config = dict(
    norm='rmsnorm',
    rope_base=1020.0,
    tie_embeddings='early',
    schedule='wsd',
    decay_fraction=0.913,
    batch_tokens=65536,
)
Each number is 128 + 24 x the weight over its row's rms, rounded and kept within 0 to 255. Layers, rows and columns count from 0. Numbers have three digits each. The size before them is the row's rms in percent of the matrix's.

# down: layer 6 MLP down (transposed), 1792x448, rms 0.0482, rows 664-776, columns 0-55
# up: layer 6 MLP up, 1792x448, rms 0.0966, rows 665-776, columns 0-55
down664 100:124119161090102132109157062148104176156140160106114114142088154165153151089122142120147122128114098113135157150079101133112128104103149123098174182170118160088105165135
up665 094:151187160137140104148178132150103092087089121102161140100161144159141120089187101133114134114112136093153139081106149155151095174155172104126159142115137152133105105169
down665 099:112122125128112122136126166166117184127095134141087115122143115121138131151098126148135136123154121126133104161136125119106123127122081130130162100149165161077130162082
up666 096:122146100151117147114177126077138141177126094141145096114148094108115119163101095111128142143150098116142145112119130130149103108114120116131108141098129118114107158128
down666 099:138153154127112106132120104163143061083151137145112117176114153089111114138094152104120104123109154163140093147140154150106120112120118148123109141141087139107149140086
up667 100:153165120117136127152127169146080102147133111153128118144098181128121141130151136125132139145128130103099108115125094151183105162160119126146087130130089111144139103119
down667 101:119138149117149077098113131130132137140105094092115133124124155118071136171128133134135123137145166125100122128143116189084132111115131150151082128108129167103122142179
up668 105:113115156098173124139110145094116120118119139132125100132106144139125135112122180100166107170155117133128146126152163192138158084154120142118113132107156116120163120126
down668 099:153094142136116159112120093150104127117125139121134174127151100130132115094155117167104148134098130159189129117158150114110123139108069170164155148126131158155144143108
up669 098:138137159141150124091116083151111132112108155073123143155156174137107116106118112102109122147098084158114137137158133129125135159153165142170109148150161117126138116132
down669 089:101122164120125163125134137110091149107121110107103129089172138097075149167127066142115131133150116116144105087137093123117159135137141109142098130133118078145116167132
up670 105:137091147080109134146105120112112085140075143160100130090125102102143126099135132065130146113116169097117109153147138108118142120122192133143096100120169124106143158141
down670 096:104139134127149139180112104104107127111104123142138112122116075075107135145156120130141149119144160127124110140123143120144135135101147141119110117142126116132120140151
up671 096:141141089136138111155143097148079169118126123127148130137151135162124200108098106119142087103128121108149107145078148160153107147110144137105144140145137144121144120142
down671 099:118112119120148133121092093137138127099109118142114136129130141121141105109123169135136156118121114122088140085156134184129126120094114137186083117119121097107116075143
up672 106:109127122130131165126125183109166100105168140164102168111141147136103153146157138117116119165133183102122150100134115102095082135118156164123127141131137106140124102128
down672 105:151128169141099118110176139136127115125114138109102092129128089124153091114133160108135131136086163148155131155105090128109155131124126143130132136099133163149101121183
up673 102:117137084166115146128150107116100128119138140123092109120136122126145122146159145070113164137124178099117131083144103149085148112156159124134150114158139141156159143145
down673 103:150138141117133120117138119158102140178083092135147111112132104165080101129144126113138142128123112107126159176100097138094176129135081142108097130151154093121120123119
up674 097:139131131102161119127131143137146139111129115107144132090127087122121133156153107138131122106128134151130150098143120089131136130119108129124140115161092116119103144140
down674 103:139124104167150120126136116153104131172113088114136169164147115090130134133135126121115103152187110151170120143092134095092112114108116133122107076070134142097102121143
up675 107:080145145161156078121133161105191116138062150180145124124122147131123125168124112127120134154128183141144119119084130139162106086139126128113125127121143137110100116130
down675 098:082156150155107164112071107185118115124083115125135099147138112168113189126174140109146103153112105145154132138073122110153136107109125150134142112116163151136150118149
up676 101:140119114139166123122127154125140120177149126092120090113088102109152057124127136084105100147119097125150130130081166116154082111094112129145080120117090114140154100143
down676 101:155146118110102172073146098117118124144139158167120117112135122152119086106121135107148145132076095112130137172148098142129137163159142156126124108094134146139153118137
up677 089:107126122093157131122106108114158089111089143105187125149118122150132136100088123081106110097161079115122134103064101124142123150125120098140081139164135136135149111129
down677 100:107139126139101150126150089156135162129133121174108079133151147152156166157162118140154131110143152087130120139139144124118129187092114121122122192090151142148122175100
up678 093:172134142104123092156077118111093063137132118092148144107095102130131159138158116133116155095095132142149129113148129121147082134120133143136142162088139157122098146181
down678 095:131129186103166120130128116135147134111125119109139114088128095126112112142118110135116142135121088122142114132124135128143123132126131127120136112121109169127107167165
up679 100:140185116130134139150157107140146125136146169125123149090112107120118128143156148125131177113159120150144147083182163148170145117166129120092145128064164136121124138107
down679 091:153113142163133104086112105126123144140153117098159128110121069153148146122131100128101138120127106143114103127101085148120081139140107118132104101141126134135123108153
up680 100:095119129137142134096105151137123086124142127155113087127122125089138132134165114061127168131085144139096108114125122145116163148127129148090146136180115135124079086123
down680 096:137114132134127124194176130191164185114102114100106131105123106128107101118111164166100102148119137153113130112131122138115162146116101087107132113132130138137090132126
up681 093:124093130126181110136113093163155120126115040092169189136126154095109151076112122090079196129139113126141130140120123110140066150105139103183135153125117108157156135124
down681 101:126172149110075165177141129124152095135088138169132107118147129115137114125133146146132119113131145144150134078148123115122142089110109091129141087066138097153135107156
up682 098:112138156132140110106121113152121115148128139140129142095112141151100108120099125126107116137157127125138153106096127139189119133149126110126172123104141141099158113131
down682 094:145124166121133106120146082131119137155140102125103128134091135111100126076122116143154086087167063130141131125121128116123132124114158080157133102180094114125105128117
up683 105:099144107130174107136120130065133104171128137161114121129133112099148139118108127105109175143127112130142104082100097130130158105122094075151140172138121160135160150147
down683 104:165085182130059112098112142165102164110144120147135113131072112129117161138129140160147126097147085127137117172132154161107118106129110131102109113135144160100033161138
up684 095:148092139089125142108126094125147141115132114128167115156126149147071144128118091114168113145136111133163137125119105120134126168129130157175141090120100113124112170087
down684 102:115140131161100152142153162141103075153119169123106163141130179112112104111104115140095122137121102109130110148171134131117137130154162123131084079136105139108121108186
up685 093:157142121144131127181125158147104101156126119101122108147154137146134107117110128133106132143153146140151114157126159091112122100131116175128070174134140099133134123159
down685 098:120115112137151123117125139119102181134156096139125139119096159159111163121120122143117120129152153091092077095133108123110114104171130119109146143108148154136111140166
up686 098:098132114166183141160123111117144149143175100110115176115149109125146111134123155132194101122109120149138104119127122119121167141111067140156127151135151156172131137151
down686 099:183079112095117133142119130086169111106153100115071140156137180112073110112116130115144118120100128101136149129107145182068161104121130169105129116125114157122117130135
up687 108:161165074079123119084105090138134114158168148146115083114111139134114119115109092139141100138139136136127132138108119148134100138110152145132144139180119099114157126134
down687 094:110178137120126166117152137111113116113110086127119134149103104132076133168135111142136148105114119122142096120119122113097139143141095152094145137134156140098144147075
up688 102:121120119136110124118136095165125130093171122103092132095152149143173141091110171096115147149111124125126119155126145124177119079105181135122208107163189142095142131105
down688 101:148159131129115088094127200100093147167146141109150126147098137119135133178135119129129107133137170108121149153145158133133132151155063129119145158136122138112118112142
up689 101:121078185157067138121110115153148129113126154104112131079076092119142130131118148098124150175069064145139143132125145123112090097128142123121130131086115129122095142152
down689 104:091119107133152137071111096130132156139105094096094162121163105134115108119134174147130201169177086096101143089127125138110116125140135143136126149096142128113097109142
up690 100:139107118110158137116141156177155111124126124134130129113154095105156135148084125131127145148160068115078131144087108168102111115119135114136117149167108120125120119159
down690 101:107094133128117121161164161111120136104171119110118158170070092070158112132105136119073114099160134131107144122101123128121150172142111063117143098105152120135143135111
up691 096:122172118085128115113101141071210115109144162134134117141126115129066136118156112138107158123126109126144106139132125127157171179118165149105121125095138101121150148161
down691 101:141131155133117143126177132156074132135079121113133146121102151109170135122111166115130127112110119143130098114143084129109111091164113145135107098117138095136085108136
up692 096:176111148141142102170173105088109127104136152146152117128094122110157124123124113125118072110122133175119101106178129141139113105091157157118108150114124115106121161105
down692 097:106119169140123132096132123107106093118131136131125123144098161126114130138116153197119098152106069108132109128106105135139091117149149144077144143135139156125077122110
up693 095:118144087105121134100136109120119086092155117125117138123123171113099126118120123115114136119132143131108138155137090178139137153121093127132102169148144105129148129139
down693 106:110084120095154172081124148099127137119133113136135105148124143112135118135093111109138126152094087113115099121102143116063094126178118106153154138132148132115126099129
up694 100:137124119163150142129142141147106083120134105096120154135124134134134115093157169092128152125149124147106158143132142095116143102136116153122123122105144112149128135054
down694 094:165137105124128131151126139128094177104128113151070112120087128138087144121148094142127115083086150153116142143115110148100145141143136139122160138076157149118115150114
up695 103:130125125141115167170108153154101158155130129099096120130119114157097179081117142122167099152152178167148160127131118128160120093144123164170101097191155115154142099122
down695 098:107129151139149101129097110154157104136120154108153089080121123150156131115136139108108128145129147126141112152141150135129106127154113134156103126129132146107135134138
up696 098:129105167120124135119111104124103135123169171146127133116139109095137154100174108109115114117109100170122097163135156130156160132079149088115140177134125160142142115111
down696 096:119129143061135185117143132123151118158126113120121098152183139102129134146117152138112112077096130158153131147100101112198135167128120149121123099128130141120143135136
up697 103:171108131126162141138118121138145132131130091147151137142140176118122158131149136139130174128135140151110103098180131129132110104165073218102109108099100169129118119136
down697 098:104125115093109127141118102090153112156162106145107118153104140142137152129137131145125121154140096132124123144126105154127180104159152138106091119156132151153114145136
up698 094:084154140138110151137140141109089127107131116103169127110146105119137117150139129127163087165129128128142167181086148181094134162158136116097074123120133090117129139124
down698 096:153097157086122144145054172135153148134159141142125133125103105100105130166070126152096119125164149110128133103128146109101166099126128135119151129120110145149074090121
up699 105:089162099081117133109121130132108107127123173136156128146133099132123147157115100128125132114088136138131157134165156151103129085124121133105137124147119116093150120142
down699 100:112194148134088125108092129145162111157094129111172116118119142127101132146172105142165116116122105112137126128155128067113173118089170099127167117117092146127171122164
up700 100:152112080115098122131155112119135173125109130118121149150125118118198167130112185130090123101123095090126125126115106163143100141122101162146173136111131114131111160112
down700 101:153139142153134134107140170113098091114132124141090096133140123157108160176136105160131127136125139111100103134105116105139139125112147096130113123124097099133069124146
up701 100:110103123118132148095147149115169138092137110106125139161134124134130128133095108123080165121105117119159138119090123145141117109110183096130117150131169134124180128150
down701 104:175173114149117127114099132151131142153148095118081133130145124112128146102173115124164118134138138149068151122114112132127110149117147144099123118143156097182098136151
up702 100:163124127099135125145103116153142108068121156133143110108161137082107123088149128129113119142139097149181101090133130118123120146177156094119138106172137087107137148135
down702 094:112118102111115165158097089101137127120140108115120152125112162142114132129107139131164122115124137136171136117134064130118151133072150107108094096108120128132167161153
up703 098:114138108115120135089170127117097141137135155188128106180120154157168140109119115141124117146126117136131144129114087103087111135113098079062140119161145066189165087130
down703 103:104104125145140156138129150151082120114135137139151117105077097149103132160124101119168132184160110142097117120113146124122106116120136107136116102103141139113136145100
up704 107:136137073151111120154115082113142129187140112106113109114153137141124158142162076140127105123140110103129147137111107123155133137139149116131112104107116168137133146130
down704 105:161165178122137146098130166126160150101141123133117071126148118131115110134108141137111117128110147146161147110129054173068113182135133118139119119099180145113150138127
up705 104:122112103123148075106163172099122127147142143137201101122164160124117103117100157113138121139143123137158112101112117154153146118143141119169098145098132110108098141143
down705 096:109130147127129160142107108120080091121109140122126099131110120130127155188144101138124136143128116130154161162101111081118152169127078121142089107098113157150165163139
up706 103:155130103122134148078100126155132169129156124136122134110165118130160124086121092127132097143132185116131134121084119139129121118107112165124114128130174104154144141097
down706 097:130137109180109082145091129152113044124122104144130105162150120112143121154133127154146141151156143135121143162152090118111140129139112111151129134135131080114150146133
up707 112:188094130129087090126143097132064159127148112132138125122117123114122151114151128088139111142144139141112114124136131170124138121099132131140116176086134116094151136148
down707 099:126136143133167164144089140114221080121106108143112114104112146085148118180112108128089153142176107115169146135118176154127139097110132086138142140108097136158144132117
up708 097:115106130117156142120136173125142141207086126103098120124130070093140122134137123152138111085107138156142192143125171114165143095093125128099124151114123135128148143132
down708 104:128104136140149109156139144132107116140104102110120145161118096103150122126114146133139073090149116154109127133135094128157144137132128107092169105118169113120123127115
up709 099:133135140197126148119080133129127111089148159142153090078159129102134111146100128116111111161114136085101163115161106111091155115125128143124062100100128129127122107111
down709 098:118164165072121135141143112108129132171150143108107149123106114141140127090167096149163134128164127126139140087139094140136116092108129142147119104142140126110112122107
up710 097:112121184110148153138159172166164096113123107134118092142109099097139110122120146163164109130155123103132144115114068105142134168150157156147141104108132072114136131085
down710 094:108124122141132113130099124150141093110127145171146143138097165082132132115125109067119106137095146113132143154137150121093123122132122182133066131109118132125119105132
up711 100:133106133158079103138153154104149163114142119157116096112135147149136144069142106148111115107168155133094164114076153151163120099111177106135154127116131126130113118142
down711 105:142173126085144116150087080130106105148160148134120075103118153124180135158107149097182099154100070139133094151154126099142111161139129155122178168119097148128117162161
up712 096:091134117168146148103136169156127150142102114113146168120118119162140135122136193107153139120099096134134106128105120148091108123136104143111159105157133102132183071118
down712 102:136153146134124097176107123115117111109141126150114119123079097128108123155118069137114153136139143103125123133090111123129139162114092177117156157138132073095105143110
up713 100:111152137136119130158122050141135089141115108093165104104124098129136105112121124133123089154110101125136128128122117131145145125112127111100147161147092136128149113137
down713 098:125114095176148111132116158133135158169155092126106114127161170089098158108101105090104111133125144120106140104186104126159114135116124119121121118132136106090161133099
up714 093:111134110123120144128158105159121125063160104167100116130105078139105126153099139147097133137154154105121171114105140148131094131080140130087192155102081111092146050139
down714 098:141146164115121133200089115155152177133062171171131139124095115118162120170104174091144141071140102126108137129142118118109148171152042142143134130160092123167139139095
up715 101:106131093097112099131120091145105155135144123154131094088179135117120110141122113108115128155122121096109112082180180116130101108148149142098125117135088121088086134124
down715 101:181115120151151152073129141111117167141076141130119150122120095126145143135114109110117112198133120151130107177147157133099121120124085172115165192108099127084188139129
up716 096:116157079163125092131166142120117122121128138166096142120166078111112161144127168119168158131144130140104188140123140119160144117104157128097125127063085117147130108109
down716 104:147141127095140144161132126118129130144141123117162119104084128123117102087113129111110129151177111101136118106171122155104162096129104116123148128150145114142162158131
up717 105:116142133141134112118134162115143142098146162133202129118121158152127120130135136111100097145139111101095105113145117105133143107144162145122163098126154154105167128140
down717 103:114115111154093138115108086077140097158143193090112143104125090148088099124149134112141154125141126045149129135131070141118104107144120174130159155138123166062099118147
up718 095:120096130196110128162132146148144163147146166141149172124156142126095113112134086100145113152125169109106116147138091129133109161157134067140136140136166147138155179086
down718 106:120140166122085112092088131119166106140116100119147109106135145083135141129121169136129139114120108108112110173084119112150152171110131148119105119129135101128183084134
up719 098:122088136123099143177122167145119087153141129145110139133175150115108173097167133154119137123114139094179116107111077123161103130071078137148106171184142109174153102126
down719 100:142147144140124146130115176104137114124120088126084134112130092128144181151136103143152126124163165125152139117153174122116164123139130163122117166128116130130081082105
up720 098:149088111122100133152147115096093137103160155139139125142113110112138108130117115098138122158143169081113103125084145109073090157109112109129163114137110119126159132112
down720 105:107144149108151109137157127152080095148121131163142146117155135113111127119123129097148097140135118145106109109138175132107157128129113130124124168111119093104091142104
up721 099:107138155113156149118139142071123063144135087153105150161146096086100110097127112119142123127155128130140108115161143125169112141154133148091117143078105136113148108111
down721 097:158128127145134151130207084188128129104148111121147115157112105140116128150124121141130133142133106154154119131183127170082113131132055108156139158091103127144154130162
up722 096:141126156162140130128170117108105127128125138133063112171077119084123165102159157140128099134170132112131161127130121109098132147108137182124149140140093111113157165132
down722 107:098135101113091152084106116110098088127121159120125155129096148121117141104097142083129134094099165133149107161134144133131106151105168127133172112135133127088107167123
up723 099:099111098115132114162116154134171114125124122161121123128172092141106085148112117154173138120140088153077144142162129164148142114130102106099120131117139087123152163120
down723 104:147162132160151095152173095118154076138161147109113135124127149125141154131113108117129118095099152104138169156126137162105110157113118123122130108160167139141108098113
up724 094:153124075164154148117120125166118137131094150149149099143116106151160120110115115143134158177149137151111157104198099103149085139119103095096119155110088112070183140113
down724 097:114126156113101130144081122113102082148168126176117121122149120153175120137152126139154130108140142140140118143121098124110138101160115102121133161104142137137116133107
up725 097:100132121145124127137083137130111134106155175172074132137134088104171135118142106126132115139149164174137136150114138135069143123130133142093102136130148123133147124106
down725 099:139159173110146115107152105123174101096132150105151155084141121153120130196136167184173084155136113141148118128116149170134116129140136135121149122109150160111127135171
up726 100:182104102137128124116149141122162118145061074109114155137132180133092179074127126131125102133127116122152134169085138165155136113115149147129157133132121133145128118101
down726 101:158129142130094120115124151116141109135143101163132137166124160085122143170127106102117099136138130114123129099141109086178106161119145140167141112140135116132058120110
up727 097:126140156162121098123161158183123105101154143122108151123140128177088106120158140097165141133111120127167098163114119152115166155115157123105116164140118142133111104145
down727 101:134107135121147154148158148122125124133134119153149134127119187124128160105137128136102116175101121136140139127108112080097172172133126124140132134075107143116161160133
up728 101:129147079137109158153126139136118115151177115121121178085154163114129127129177122118137120140126083105077089136113143110133129121113102108088143107139110160125116143166
down728 104:127192128141117139089138101122095138116153127120155158112108101119104135109146122114130145078135110098151127178116153104091150129106149134118131179114121142111098127141
up729 097:142170184144142138174114131118092106108131105137112139121167144113157128109147114110127089143105135074172144150115120136165120132065131171094124093136147170131164145128
down729 098:119088150108115077120122167126126149177129117124139150090150143143117152153126152113133130149113136106130119178153124150119147141096136143120120127124113116135121164158
up730 093:111145140102161141152083095140152127146118108105120147149136156157127128162149138108105110146163128155122127103112117109123141139174095155126095127094119183139129087148
down730 108:136093095172144136141113092151078085125131109139117108135121119127133166101130153123144118131086110147144143145068132140138098167078153160097129115134132110120180171139
up731 102:159191140160115107115121082114139102130165137102102125166106091140144128131164106151139170127115162158097095111110149152104139178137152139170120125124138198119151114095
down731 095:121110142153152083155112138130157126098134137132131153138146166192078095182111169114097092131129122157113118143142128107134143139136119106094171113111170163151140179138
up732 104:111161100147126119102169129104140099151125113090158138140153104138133161099093166128121142152144126091159104112138079162118140174124097115109106151108105141145128127108
down732 104:183109128128103142109131121122093118138123119094162070148095136145111113142114089120149141121132068115107117166112112113142139138139103144178095111095166122133116149160
up733 105:086106163128128125174135122110122123096155171147192125067123110076135147152127148126128174131111096131110133109130133111116107165123158096144123144101139140136128127094
down733 100:152129175174162171101058107169141124155114079135158131114149149139095133149126092134141134142129117089136103138153116113108141160114130103118104121118131113111129113100
up734 098:153155129141135138102141167125100102105128130116175125121137118149087098119176076149088129140187147135120137128106118116142122115164118128140149121104193123120149146125
down734 092:141104130118082185138136103136157176123133180090127138132142123067157103111091141148109113129171123126121135144105139122122145111120077156161128150123150115128128108125
up735 095:159114160126116103109116111122140125128152122092152072116124079090183131151110163164137159144100107147088155149090105133112068143105094102100128134111094134131102128153
down735 097:133096149142184121124167156149112095108113152120141138097121158111112138126137116116105116135141156098078171128156119123136116143140145128163153136143123141177124114173
up736 103:117141105141102134116140150148106140100075120143136136146137119106176159105117127147129127113130142147082119141170169132125157101095103125109167131130118114108138115125
down736 096:118148134117136096152076091081104147104111150142123071154108117112093128134107132123104112141119118134175086170127089153144111164106132127100117104114097090097126109151
up737 095:136157123135157171152127086126141128119123123122141079111094063118118138128108109133111142106132112135091136137112093114153148159131108110151121148104140150143110146128
down737 105:105159116115118103122144150144090090169167111137127154103123121143113152127091146135118136135102094106172067155118156146128104133174150107135148136142107158181080135065
up738 103:142141101162080106108138117094133149117118132139107125158146123173094144106130140140149099198118131115133122088101135112126114124141114135101100116142142157162105094084
down738 105:100135108164158129137139163178125112146142117118110082132133150145125116080147132159126124142150101156125092107140113136108145142107106110111146123106177122105122142091
up739 095:152145123090128113124088094108118160174125143138113165147158146136080141135139121118140101181119131111153144157111119128103123161136156179128143107113117155122111170099
down739 108:143161103148131146144173125163188127119141138099131173106141127089151148124117152158116185095134137130134135110102107119147142133141130060185131134157119118135131125110
up740 095:128140134160143139184143122134135132073103158138079104124114137163186081146128169127100113152097128094137103094110129121106128122150099128173165127127145116139130130117
down740 101:147105130165118135075138144080128136090096107159135146117128134153156118128137115130141136135103078137104092105120110151131121103064124125137168141146104109076125136124
up741 097:146162107149148093146122109161098072122109116126125159133147125144098192141090150120109133165114138135134108131121132169122145131109132101114135113146127127143111129158
down741 099:116121073125123196076132128130168126132115090109114145118128145138134125097149139096180128106132114168129151111189128148111135154114111139135156157137153085138137122146
up742 098:133082129108127134149142102159135128121118141118136137158120126129098112154096046164121145110142111177113140111117095124091177124101101123092139130113121099162128142120
down742 091:142151098152163115154085104133091159130177087118150113145124104139164177154160121104067107069141146144112140121116120092134103117113092117121081116123150106154113144144
up743 103:136145103183087167138099090127114153121182148113118140141129161121124120095126126142146113115182113186154135175152124137134157151156106149094107126121123120100113090111
down743 098:105090135097141103104108157130150114141084110126133123147139131170130091142154136133127139137130101099138111109142110124127115083113073101113127088133095125109103139109
up744 099:120131140135126121155109162154170131141122149149099100156148089092147138125089084092148122060165125120114160165141145096180129101135138132106127151157182119138123080096
down744 089:164099126130140105138133145087124072156155123092080137102121147113162119158111141081127093159110107124180107116092133131135094133092134115099116113073122118126152137150
up745 095:126133108157125131113135048132203126156108148154114116166122108128094113073143173147132130178170125170146168106127118139152140117139134133121145128119141124153126123136
down745 104:151205121124173097146167120135117120107123121100133115140160138136133116131114150111143141156166099125128132111145092141154083126088152152097106111129105154176142122109
up746 094:126139151109122159118121137106111131119155132189145139114111160167127135164123098117139122132111165132128113170121110087193166129116160133168113158093155114114148116126
down746 101:124109131157126131111150104151148112176151113115127047167145152159136124116129117140124106146174121183141070129179116155148110122212120106153133140097133144174117114138
up747 101:109121101093139056120141124102131122131136167161118123100106141119124142133109133160123108119113134074096186124133114126126140151154104167144098141154105100180134114158
down747 112:161149172099098147168138116100140170151136128109125136148121114119106140141161102119138112132101124131157090142147099145106137169146117146136122125083148163122126134127
up748 088:170114157161148145154084126108104127088100106119090138103139134120107137168128125125124154166153118111153111112084123122119132133134141111212148077120128155142227120133
down748 116:118176092143060148088117104147111152135171139125148113111137141162098102061088102125097118088108151123133115142161140083118128130134120124099138119101161163128001142129
up749 096:106106156140119121123087101144156091105150124149129137123115148148135138130097088139101129120126139117136131158105118141156127190147104122093105140103100144114120148162
down749 100:118131106093143156129118176106106116094127177131142132117150190113121134131128104130121113134109105129124148113138141067151143088094147124141110104137118111155111089145
up750 105:170119147145121085079123135122111108114126125124136113133153118093115132129117126111138139149106189114147145159099126170141121144089131125137126123098137129110164098076
down750 101:084207143152134141148142141102129069122131108061104150137131157125139157139166140131116128102134146145151101133140124119155124104132118155125120075123163085151121118120
up751 098:187101130143122114123129106157134125103102163147126158111163098143117202094160115110098133129137150172132119138123109172099178128129140132130113130140140122138146100109
down751 104:105180131155138118090148133111161122125171163142170119117143141127132131113140088142170154126120126155173132148141148161145087139149069111109127125122167165139147157127
up752 095:115119099122131152163166097156117157144148107131151128162185152125145137142143132129162180143107073121165065130148113141170073127146135116104132147178160121138101150126
down752 113:204124077148128130072115145096118089114126125146191129156108168143161146141135123134154162117104110089142115134149183116145114135170165088108063088130138139109132133136
up753 106:138134177096062146177126085177149131122125136127103123140116146127103090128131123122104175113093123066129083159157118100104149119163143105103113147124137085116135175140
down753 097:190129116091154137098153171103101161117137121121121145122160132117151142127131103155153127123141125141126130111133170145118151147145129188068185114102090112112108125123
up754 102:168156140128130175135107109128090103126099130192055134125117094096121126128156094087162137140101120160116150136149132129138114124149167138151139158085104138106137108101
down754 090:175161126157175126107141100148142174177137121148125125116122129154070119093124083136096135148106128093142110139133120096131152125102141108091132112125155132096128160142
up755 106:165115107134157148150096129147150120135135158151100126154079159182136107097164100083137124148153137151139097137116131142151148186104115132148151127141175085142108133120
down755 106:114151108106086124112113096078108092139132104150090155117114147148134144158126132122117176091096154085161125150159152135128101183115120138131111119119128110136125157145
up756 098:116168128157115152147094156111073138098165133141151144096119111107171133140153164136096153101146140089156113102134139139139119134103110085130129120171139110130146131105
down756 102:151112146179132127111180128145153163168119138130130132136128138079148131098104108152148140142126113117101114134099111139142156113114119130115144107081131135167129133146
up757 092:172172127175164134162124134103082067163119128119108132116171106140112132119176149156127135109171110122144155117139145088102111108150145124109119187110179125134153109102
down757 094:135139166086114144116172145106138115165136139135071103113131094134127138119113110153143105099073130083108120116118136143103153147121140128099101147103147137131110105123
up758 105:129151151141147087143143061159142111144114120102145156125118140124140151114153139129145136122166131133112111138140128117117136157108110130103072093110148123111114113148
down758 102:156150119107134151062144157095126170121122135148119103115147096156106153095171089157159109161134158150156098114131120145165118163145143162106121125129118109136123139127
up759 102:149092156108109093125177133101143111152113113088106154160152128144116124134115130087147145159145139120151185151102140144146127117101131125096139086114147125179127127095
down759 094:118115151192155123143110114126144101144122103084142111131100131094148115120116171155105157082164105096075114089108149125142117110120121149122094176099104131108186116139
up760 090:094114165145113166116119155154121115094127106166111112145129067160091136102184156159155139101163133087122110104172142096165108094123136159103110133148067120133126142114
down760 098:130159085151117108153114135127107131149111100090146144093126126149122166116194137066103099159112108069125125098127110135133093142132095148153165125131128083131134162132
up761 098:134114142114139145164140146105161117109091157153134131113117189152097143110173127112132152146113141149137121123136145118083126095154138142119187138191095102087125117084
down761 108:131094098155117108121142094144136125154133111132087112157099176095166120132126128124129134103099089110205120188107131112131134104119160125109121154047096144147135123143
up762 096:124100111150141125165102080150088166090110101118106149131129113121130149147133125127145113134127100137074128123117114074144183134101104174080174101137147087156152192123
down762 095:164139164131128151125176127123148163097117110097112156097130132132139127111115086148101149138166116140163162096145113141137143134164141104123166108116114107122109104157
up763 099:139120124148125133150125102110161155131156114161105139121152142076099130071095076093143126141109111107129118112163141116141162129102133129120128132121140102145123146113
down763 102:124117123145128108161138120119149126175137151121141127120123111116146107141111092088132112119150164114142102082140157124110116102075138189119145104124139147134149109158
up764 101:142171136127144191119111122131142087119176092133120147132161125172068113122156126128079099147153131156186105133103094093135145126143118141144123088129147131102138115099
down764 104:131111116147128103108129144115112107125111119100110093107130142136144129137128112138144150131140114104163132132136140155147089112114104140102137142149119122084129125114
up765 097:127134096117152174103105135112091081180152074094139151177116141122139155134083119114115147140109071095135147155060139148148117146105118106117146146139117104145148117110
down765 099:158124167148105083111096131127153127125140087146111143112114115142099127096115098102152159141105132123168134151142101125158131101109135108088113156157115119127130110110
up766 101:135128139161110126152146130159139092174152161109135097061102143145158125110101118143172128150134115106160109135167164148104190091088155122149120129140120104111147099060
down766 100:124158129105109117081123129109109160122145135131157132116141123144104094104133152132066129154154139116138165121133153112140124151109182105127135150106088101139089140126
up767 098:147136171162108113140092142124152097156134136138134122105127124139138120131102112126072143146107137154142125116146175119156146146097129135124112103107085110099141121116
down767 106:098125124199093117125106170115121179120167086103116136135139131111137124121151117143123116147115114122173084103155105162173131137132115130134122161136166095091104127136
up768 106:114131138106133087159109141164148122164119120129180113090167093127113156141096150145110161156148134137136091129149117149059143145128118136146141115124125102123136093138
down768 105:152150108144144057141103128120114149127130128137103140142091082107122140127114152150122117172130109151128083136108087104133178106106115103124130127118107165140125158137
up769 100:087138122147119152103153117117140114153128131146121156144158097141170101090159141109114171134139151164130118154124132139106101147146152105116117123137126166106119099137
down769 105:108138103181133164139181161149142132130128088141102122122120135162175129131130123102144162116096154168152155158144107094087108129120093073129133115197173137126065150148
up770 096:107124142139102148118164050156174143146135165138135128107130132124086155174106095132141127101078102123192116077153136108170103134109183130143155119139124140165139106121
down770 106:151166126136122149074121137131099158114130122129154138127142138101129133098136104173143143152100113099160100149139125128157120115127136114177115148171129124171134115146
up771 096:133138175130120165131121146116146101102108106099126108136187062117126110096139100151126136127132143139119116128110113183105105133129169135159125112131064130134128111073
down771 101:098131132088162119095100115160130129098124101146142118144098129111094154130149104146159122150135151105166088112132110148134110131123074156099094134133153157113089120117
up772 100:133134131145068098146114105174103132133136075136130139134159126136093135119163120112143124102133172144134125114168115137166096169119131140152128169135115106144111150116
down772 098:149108147139161167110167151102132142117145073138120123122108136114128127117118095144125078123144146137129138142137133087124096128143115145104116142162193121134155076131
up773 099:134121123148109135148164149106106107147134155109080137125096140136134133091155107132128108144126073124133134108134151153108123132119138050112159161125132137161145121084
down773 099:114093107110169153131097126097102141163170120139163144128137144145161151102122087138103152144164090127129119143152159087098145093142110119108093098157131066125123133114
up774 098:131162149158100157059121147099150137187178074078173124127128103131103158132157120115094110142116097101073107122096144097133121137166167118132149134089130132111143108138
down774 105:088149160136112156117151157146100125110137085110137084139143065123147149109105099179108152098133146078128096122100123142112119139133120138111129122099169134127119135132
up775 098:097148066157088125120126191133131113121155119129137133136127132162087128151110121118128127161130128111134143164056150107117100094167131091122164113114109087163149143146
down775 095:123133139124168101117113113116128142126141111114153131136163148121089115099138103112122133178117117113111142166105121091105115104156112136115140134131126116128128100145
up776 096:131113159169134123182132147135122141091118110135136177183077110118134146101132161053153124126112127105166126132138098131052145188170153110131116147151122135142130095137
down776 097:135109121131162114122135099103085109186100093109095103151087136131111147101154130101146155160117131125138119115135157097060187109120149104113121150129114137135088140122